python train.py --n_head=4 --lr=0.00111 --warmup_steps=305 --schedule="wsd" --decay_fraction=0.708 --decay_shape="linear" --final_lr_fraction=0.0 --train_tokens=315300000
Each number is 128 + 32 x the weight over its row's rms, rounded and kept within 0 to 255. Layers, rows and columns count from 0. Numbers have three digits each. The size before them is the row's rms in percent of the matrix's.

# k: layer 11 attention key, 256x256, rms 0.0617, rows 115-127, columns 128-191
# q: layer 11 attention query, 256x256, rms 0.067, rows 116-127, columns 128-191
# v: layer 11 attention value, 256x256, rms 0.0564, rows 64-97, columns 128-191
# o: layer 11 attention output (transposed), 256x256, rms 0.0613, rows 64-97, columns 128-191
k115 086:135138082201129125149125151219129152053123153141135123197134090176124133150103130149077185122124210138121111146167095128092095045104180132110090136082110142144094153142088101073159144150077151
q116 102:127148120168165112096133117169127129072192145174088091113107100108094122121155142162155178093103136097152126088097151155184153125104094131128084091144129156214083067133117153216123135152203049
k116 082:105181105131157084097132160205180168070159112175113148146145170127122111161152082132139108104070138138171101115130101109111138155123069077165154060127176114140100077127087132157070161165146145
q117 101:057142096105118140109164097115126085135162142140132187157110141091136078135143084126097088125081143115157181080165085111108116184171120114082158157075121132079112157149134116104121115099084081
k117 097:156122115126113146158083130161124183088115177123156156155106176190123106160124165078173126095143090127151137198111092185061117161129134130127133145109159070156091130095118106149141145091166106
q118 077:176175161131186168170163115124146136113119126108119179144206160117199065188142144089155126153190091143078156115094154121133071097114182087117121129192147101114152138138107158066133106147146198
k118 101:107116156175155148121109233116111102184153079164115127032183169059157090180148157127168105129177145157142120136097111151182156150095117132102152099125173114141072130129131224130123140143094146
q119 090:128210066122156094126129147121149122078122167130061165149121132099150086172212188170170154165124109164088123123110128198131054083085121130108152083127125057145091119135109134103109111160110156
k119 086:165144166137145158106150175148118138131104150159149126084155126081135098177125173131163129148119106075128161123135089094122121126050073102102156094140151105176106120143094106158100124116065139
q120 083:132153119151156144076102129171132110080084152103088076061170149118150176103107111130174153146122143168114109109122081161127132102033125121204117121168153135148193145167089100169114125127142105
k120 087:117114089101145152148106129162140123113064132124079167183158159090066179086164111191091091168143118115155115120110153087103091054134145096112135123116114116101076137129112142072156105097114141
q121 098:136145203128160180116150109107149140072174130150133106101134123131113165060158160097149156088160092141143163114106140124132116169141148108107148077125146186194141114148240140162096158187123123
k121 085:118157143139154175126103102127114108141158159113121167104113124162161095093141104122161112146094124155175251069158141123147156101153147135109122134131097142151119120115203080120146136160082163
q122 075:151146141126148166101143164105094178174121160169088146154132108141193074143108109071131153148147131156125125095105133106158122119163137126099128117154101138074185091174094081054172091158105079
k122 079:148095183162149156160159128088123153139132121126116138096175171087112092152114109120159118153130126113111196190139135222153113114202142146139067138152036135101124091092112128179117153135095150
q123 084:104183122123140100152161138110174126155137078126110190145143171106099067171158136117163130090156137106152105164155119165182099162191187167110164050132158110151157137203076158151152109127121156
k123 096:144149121156099191142148208148174156136156063155154120146124136088155118154136117142170092073087133136121063119146106133091153125115070136131164132077191141127123097127131109137123154142185165
q124 085:160138063143176100089178149097122116129163163158045154152139092065132148160141140122105136126126134125074130136188118143124057159130055052147122148118109112089096114155158153131134129127146159
k124 096:112118201199153115150143161186159157128132123140132105105172132111205121201123120153125163092092168155142084086151133133137172156107056080190089111173153130137135101068052108119151141158162151
q125 090:124194114112165128111118129156112115133094148193132144106075114111104170153126106159090139119138159083126117177089134115101176158101130134125136061102094145177120064080153145157108168144098059
k125 093:124142132129169102112117127170158201076120102145046075097130185118162155113084123078147083088099111166160098091134183110142167140145107171155145057118179209115097144127085082190096091189150168
q126 083:112140208177137126168153096083104131117079135109112105147167097134162138146103160091092135093133083132077183143186173084085159095058126141115126187110095128173161111129117122098117100100129112
k126 085:103082145160099121135184123094130089149162146128143130100146171150141069181106111181146121120101075106134180110158132100227135071177162108123036146155040095149179107081092147158113122074134163
q127 077:114123103093070107152140089112132202131119156073087182138124114094112142133081159112117133098100112152172103116074128103147121121153149142070174154090031126118179100094230114144140152095119142
k127 081:109105188156149151082121119109191155062137155156149037083096159091124120094093173126112168122100162125124111095091153217107107142101065161174080116134051120124153175140123092204076155111152111
v64 081:165114155125140155145212151091097118157174160115101063108141092123145166135127130103093115096120131103087147157143129063121169130160155147107101105165167142129128182155108133132075069154133149
o64 078:097111099142116156115144152188125139123178122114131136063139168165146165110115108136201190093129112209111129103103107137135097156147154104138128143128121131129147144119076164149146209134176204
v65 087:146122114139140111134080098175164112135192144114082202149133139089077116166135164167109106087073135161119131133116131128110130070131098121155162127158120118154139078166125074153123124080106129
o65 086:137149087134043117132132116122145187151047137100179154111097165141118099055138105159120151168136106092132104117109146127140128101123131094052103144064101101135089162099131119070162083178100063
v66 086:106090126123162117094134138087141119133174114110119133124137058145121138177097103134117122119132113161166147115112128117146092080091142092161144097115157139122110082146114149136027124170114134
o66 081:138142120178124100139123134109081183108113149148118083135161137073145083148147113140111191147149114083139094150129102143154142082108074139139105097150127096109112142146083105089161115119160127
v67 084:101102103140102115130147118141147107126147082161172141094196103148154151121111110130109130109125145119134153106155118135114074125137129130121128154133104126124047113091129111156066138214156165
o67 083:126081131168145117169108097111126128095119169094103098220142106108150092106167179117103105192094070151194123183145140094108150133082124085165139100138150114158122138105112074096167183108127085
v68 089:133109149117098099117201168131126112122053133140130094123099129129153088164178097157098123120116123109159144182164088068162115202140133110110133115119083142067112119139145165195095150127133142
o68 090:093129132135132188174124136146087151133197120102135100166172163144106163137081091137134127190099140102151123179124122121101144163094155082186149100141191181121171136119142127106142152090131181
v69 085:134108129157173110154122095151121068138091123141109136119138066119230137123130112122090081142141134112077112078163106125144113149097070092107175169140087171155131121171155146131134127156106137
o69 082:132172120178163154124105154146132214130155133118051183173105138138130121134124109151131159162138126094070095188091137084141167208143104182118124146115186087109092174144158157101175090134095109
v70 084:094158127100128106106104134103137074084154117158152145158092108142185137077116138159140107136075112118107136128142095119178143152046150110091082142159148133096123114233177183169110156090128142
o70 079:169108133114157156177132143093128202118150106123115116121159178120103173104118079116109120164131080105126139148157046013166113142131173109120106096149154105164139136105109137168115103153068202
v71 083:134125117113106121109117139163179133109149089088149094112170123128170137133147118142082132103148087113119159107116146125121143165139126131135105126149087123137150073118173097136120141125148116
o71 081:046152141141162128138133144120107099192156143131085166161097124111107113147144094127144105012137115187150156113138159150130173099166054161088128167101138134137160067100160166107117090162113101
v72 091:164115099094171131144147144119089087128106102062163122093093127186165095125110118168106181090165150109130093145106162117094093103089110152166085150058129102122153067141134136150104129092157138
o72 091:071148187114125115148099125170112146121161108188117072076124118122154104143131124091167153072121184184167127096089134161116145132107076088093139069172163159103120119060052156141122143116125090
v73 086:146112073149150095109124133146155129101114113115112137116081108129128151131151117096153144146107121106167124096147197186114128112148098093188177160089130138137152097085090109124168113183101072
o73 083:140172193186125133098078091063076138079120194141097117135159093133098123150064116157180167084159142135141152103074102083123146146083100190105123111153111082145122141100177157150096099064155074
v74 088:134061133147144133115084169103142142103096110105069080098103106172186111082131155122134049151130096133127102136150080086135127166099139147136163107166138174121123111140104135141040096145130105
o74 090:169136167157189125123151135165124145058147136102166103129160131165111183087085081135120212113173108128087122116125123147132203117078115108162124147123153108130148166112129174141141162106147145
v75 084:148164126097130115106129138084157155131129092100150096115124108105110130075138119164125148152124105127128153086106156086103125122130103118137146130117133126104171118137147196147067123147090102
o75 085:122118104182210123104135148106081120073167142106133168118161149143089087153037104123131162164156113087143128149084086139169152155073144135137115121131097078104136121061087091128169107107110137
v76 084:191094119176200105155103116185182121113140154109049122131169178111176136137105131090158110142075103094147138148114063081118105105134107193142149182163130111122110127068103139118093123155072080
o76 086:149130152199103130080121137093108123099139131061172144184162101180112143146100140175107127110190123164124097120129110175168135124090098148142134171141181093101135106095192173139130111092183157
v77 092:067144180124133142123136107110146101197130152119145119090182159123081139161193120144133162130118193124116170183135133133089105130142112125121081132095116190154067133178142133086112152088126148
o77 091:036130055063117132153131147125110176114095124128088128142116147085165126089106081147120103169119114108058079109093106117160168127183165127104111152147110136113144103131131109153119145170146117
v78 085:107090115115115142099068130173136130124066129149160141127136111131120127149104176124123147139126144125184079120186123131162112169094126096096080118146126142110145205182157077160139122096091125
o78 087:181151134165173111155217087118141146151129107116123136125146154131126161113146077125103064125172071091062198140138070095083112159152154123119101159140134087117175131185179170114093143122099176
v79 083:158177140186151110152215129151203090108142170156136144131082134078133102096137043156167137112136152132124089152116060152068124091115095135125179171157115100105100144158121181184103142159124168
o79 077:156113133146043159115060101146113149151110122110113150163123098181103154127106118091135153147128121080169110190121127138094109110083139123156096123090122133134124116086103060132146080102160129
v80 084:117150128117137121097146152158106101134157184151110162130174102095167150041138101142082123111140152079100078153132125190163150116091106139144115128153141075118095147138142174133171110108102111
o80 088:153138109135112085167091128114206180162078044107117145141108088137168129183184133110153084064088119136125151105145140148151072176208173170169088179183065151136097125144083105117127130202074138
v81 089:157130137125188153174126138119178109079150158148148153161098162126101128151109120091107112154077131094079137132093102189064090089101117118113138141172129158131214093099144107098109158139149121
o81 090:139154057098080148123072110089129123133087104092101105133126074109114138072130140137141146142193199206132133122091137102125174141144166178117159088145102126108111212114131144174186092152063080
v82 088:063090131108121081157118116111049132144126117142135102082105067203089122201145140123112107106169141102100090132185167110094103155098162060128075055123138072201134123145176203181187218102111124
o82 085:132160111098161136158088134135114140131149129111172135060128127126158139081126066072151108110079146132148115081082094043133070125095154154099149137102148182144099130091087131105117173104098159
v83 090:097166106134162096146105126149154124130172069128193155086154129107121164198106073078069119125152198146118119145192149151161086152143119146143161077109149127175118201101122149113171102149126102
o83 090:145136103062110122101093141119109112126088168063080162113120105111147137087126162122171160086134143105148122132142102192116154060126112170157119143154103119151100085176185080136107191080126154
v84 097:096104129105146114121110118117052141161130143149146185126105130131107107186136098170140149117092151117135139150069056112086151097118125102195177086120122113111083119130090145058168218150091163
o84 096:117150096147090165136085071146140135124089130112127164151107108117134088106116166144121115161121130068129149120143141160144073123119120097076094155098135142107087149157101075115140079085104102
v85 093:125152131132185121081100119183075156094100132063081079113145049138186139110066111153124133073096148134124164108158131138134090161107124143184142087177148107122172167151150155116146081179112164
o85 091:132134148086091102151124188146159108115177092196131154131076093113127130128152132140182101065082103061079109125133106187157160167164143109089128176187155142134098133183102160152128142130158167
v86 090:145098116108122114068165143128122155126180130068063095162157124152179095108111098153142169162153039112158119086141060084098093109143135097107084111119174118117102086132130142083096060165155131
o86 089:161162143235150163174152144150122096089112094180169075162140114087131095097165161172113117151137080104113155139109147235195153120065090093141152088148190121147110146142136192099088118113122105
v87 090:120083162098113112147175134107127095170124112101128132128087093114112136227143097147061121136182194133094174171171175135119205129120117094142161064078134090169145130146147133168175159087117199
o87 089:044121098061074102119064163185075148133174117120108166091115181153159123054164112078176139126102131117177093109108143106119113127139140130096115129111156229150077121107089080116135188169088078
v88 095:100103143114077144109145111086150088173138131141090238166138147120080116141101163148154116138094141106078138134068151155124120056107142133115147084114095138194115110164156072121205154117157143
o88 094:101140099143118129158074109109087168138104113104167098131112123152135077104132109088129119201169138153137157105147138121092055155125163129162128155102144151134068185167126143077128079199051084
v89 095:135097113149098186131156137069131132120101118123100109096082091179099109104166137145089073165103220127083120149168132145050166184150119152102064115115077171134164116127105124167053218150127159
o89 093:045120136131185115155120143118107147112187200145143105145096173126164150094097086089131138184168142135159138096094128040085154158095139151109196131100165129152189163082190165143147145085110086
v90 087:153094128158191115173093076108150156100133130133114110148063074135098149084103107177115095138102123179117117119147136126121112120096099129144087197180114136076149163130132140181133159164148104
o90 088:192134114109136130138170109117136131161178201145122137128158127133146106187182104109175128173158110124102133137097092107139148149128154134105181069173146080129097130127121158167142148077088130
v91 076:117139163128181142146138121075102138108091222098149125122161200123123109176134077113110163114120067075176138090107058091150178144142156103171103083118113093117092191107147073084133090116142159
o91 082:164177096076033136101130192171136089176083050168150149109106097120132139151171168128170096093129152137110135135162122179146102122163098125137115111066184152147114078186116110156111157141124161
v92 094:127091194105091122128125091062136146112118117094127166135159087186144088131151108105084118118137179157086104192157171126111096138167118116103108092118123165148176146189105123144137115116157118
o92 091:106140167100178156124140198159121118161155146163126089095108175117201153114188139142143142173107164137080151095147050113077120103141140167099093122188139179181104152118159142101145163112152214
v93 091:133123150130139136155167158117115076152128091112161162097164116130145116104164102137134128083172166139103047108134076175123078117076089183142134085117119134130120143181115210117131148128178165
o93 089:116128177118164139100069127150155161100081146145102059152083100110151109088100143103108129106119113055140142144085105100127167172161118116112142164128103174095121150100158101131148093122171113
v94 085:141104125153167128131103169119141120106160091086133128147166117141118176158160133111120154122159097184088140150165131141106104116105132179161168111116150152166141137111164201163091156153089132
o94 082:083169114146131146071120116108117129161161151094111101162102125153154081114147148156142050075133144106161153149115131133200146107150100164134154165095080117124122066115133077140140093096128140
v95 084:163116194108142135125120080091130133104133172123142117134073116102058154092142132156139121142083132170184169119178144098136163127157143121104098160129164174108147150140113088126096090056090080
o95 084:119128055135113127140199197099194122157138147122141163128150170097158109173178131163058095145149085099080119161120113119141088131142143124152131122103126086147129151169161164113132177148139199
v96 083:166139132101171142139109086152125111101122149168166171148143101113198089082085094114120195129120114160155139136164122136079159087136168110135132140146165118108075065084098097090079118130142114
o96 082:130110069193071106135174112091174142166051145181118140143085128123151056155183176179079164154118095146095104172149143185114133108116063045157129128166105082111127166190138133142117130074113116
v97 085:125125083121118148109111117115099114127119087126081131140125145094046142186132155062187150094145119068134148140118087109132121175120104130137139159127132163128114131112089108136112119127126099
o97 082:155182105154107111104137074201129073104116136113155111147144104129078135119112133141103093105154120119143140167130180188126185097095110077174145112104141116140112156134203080084105111142129098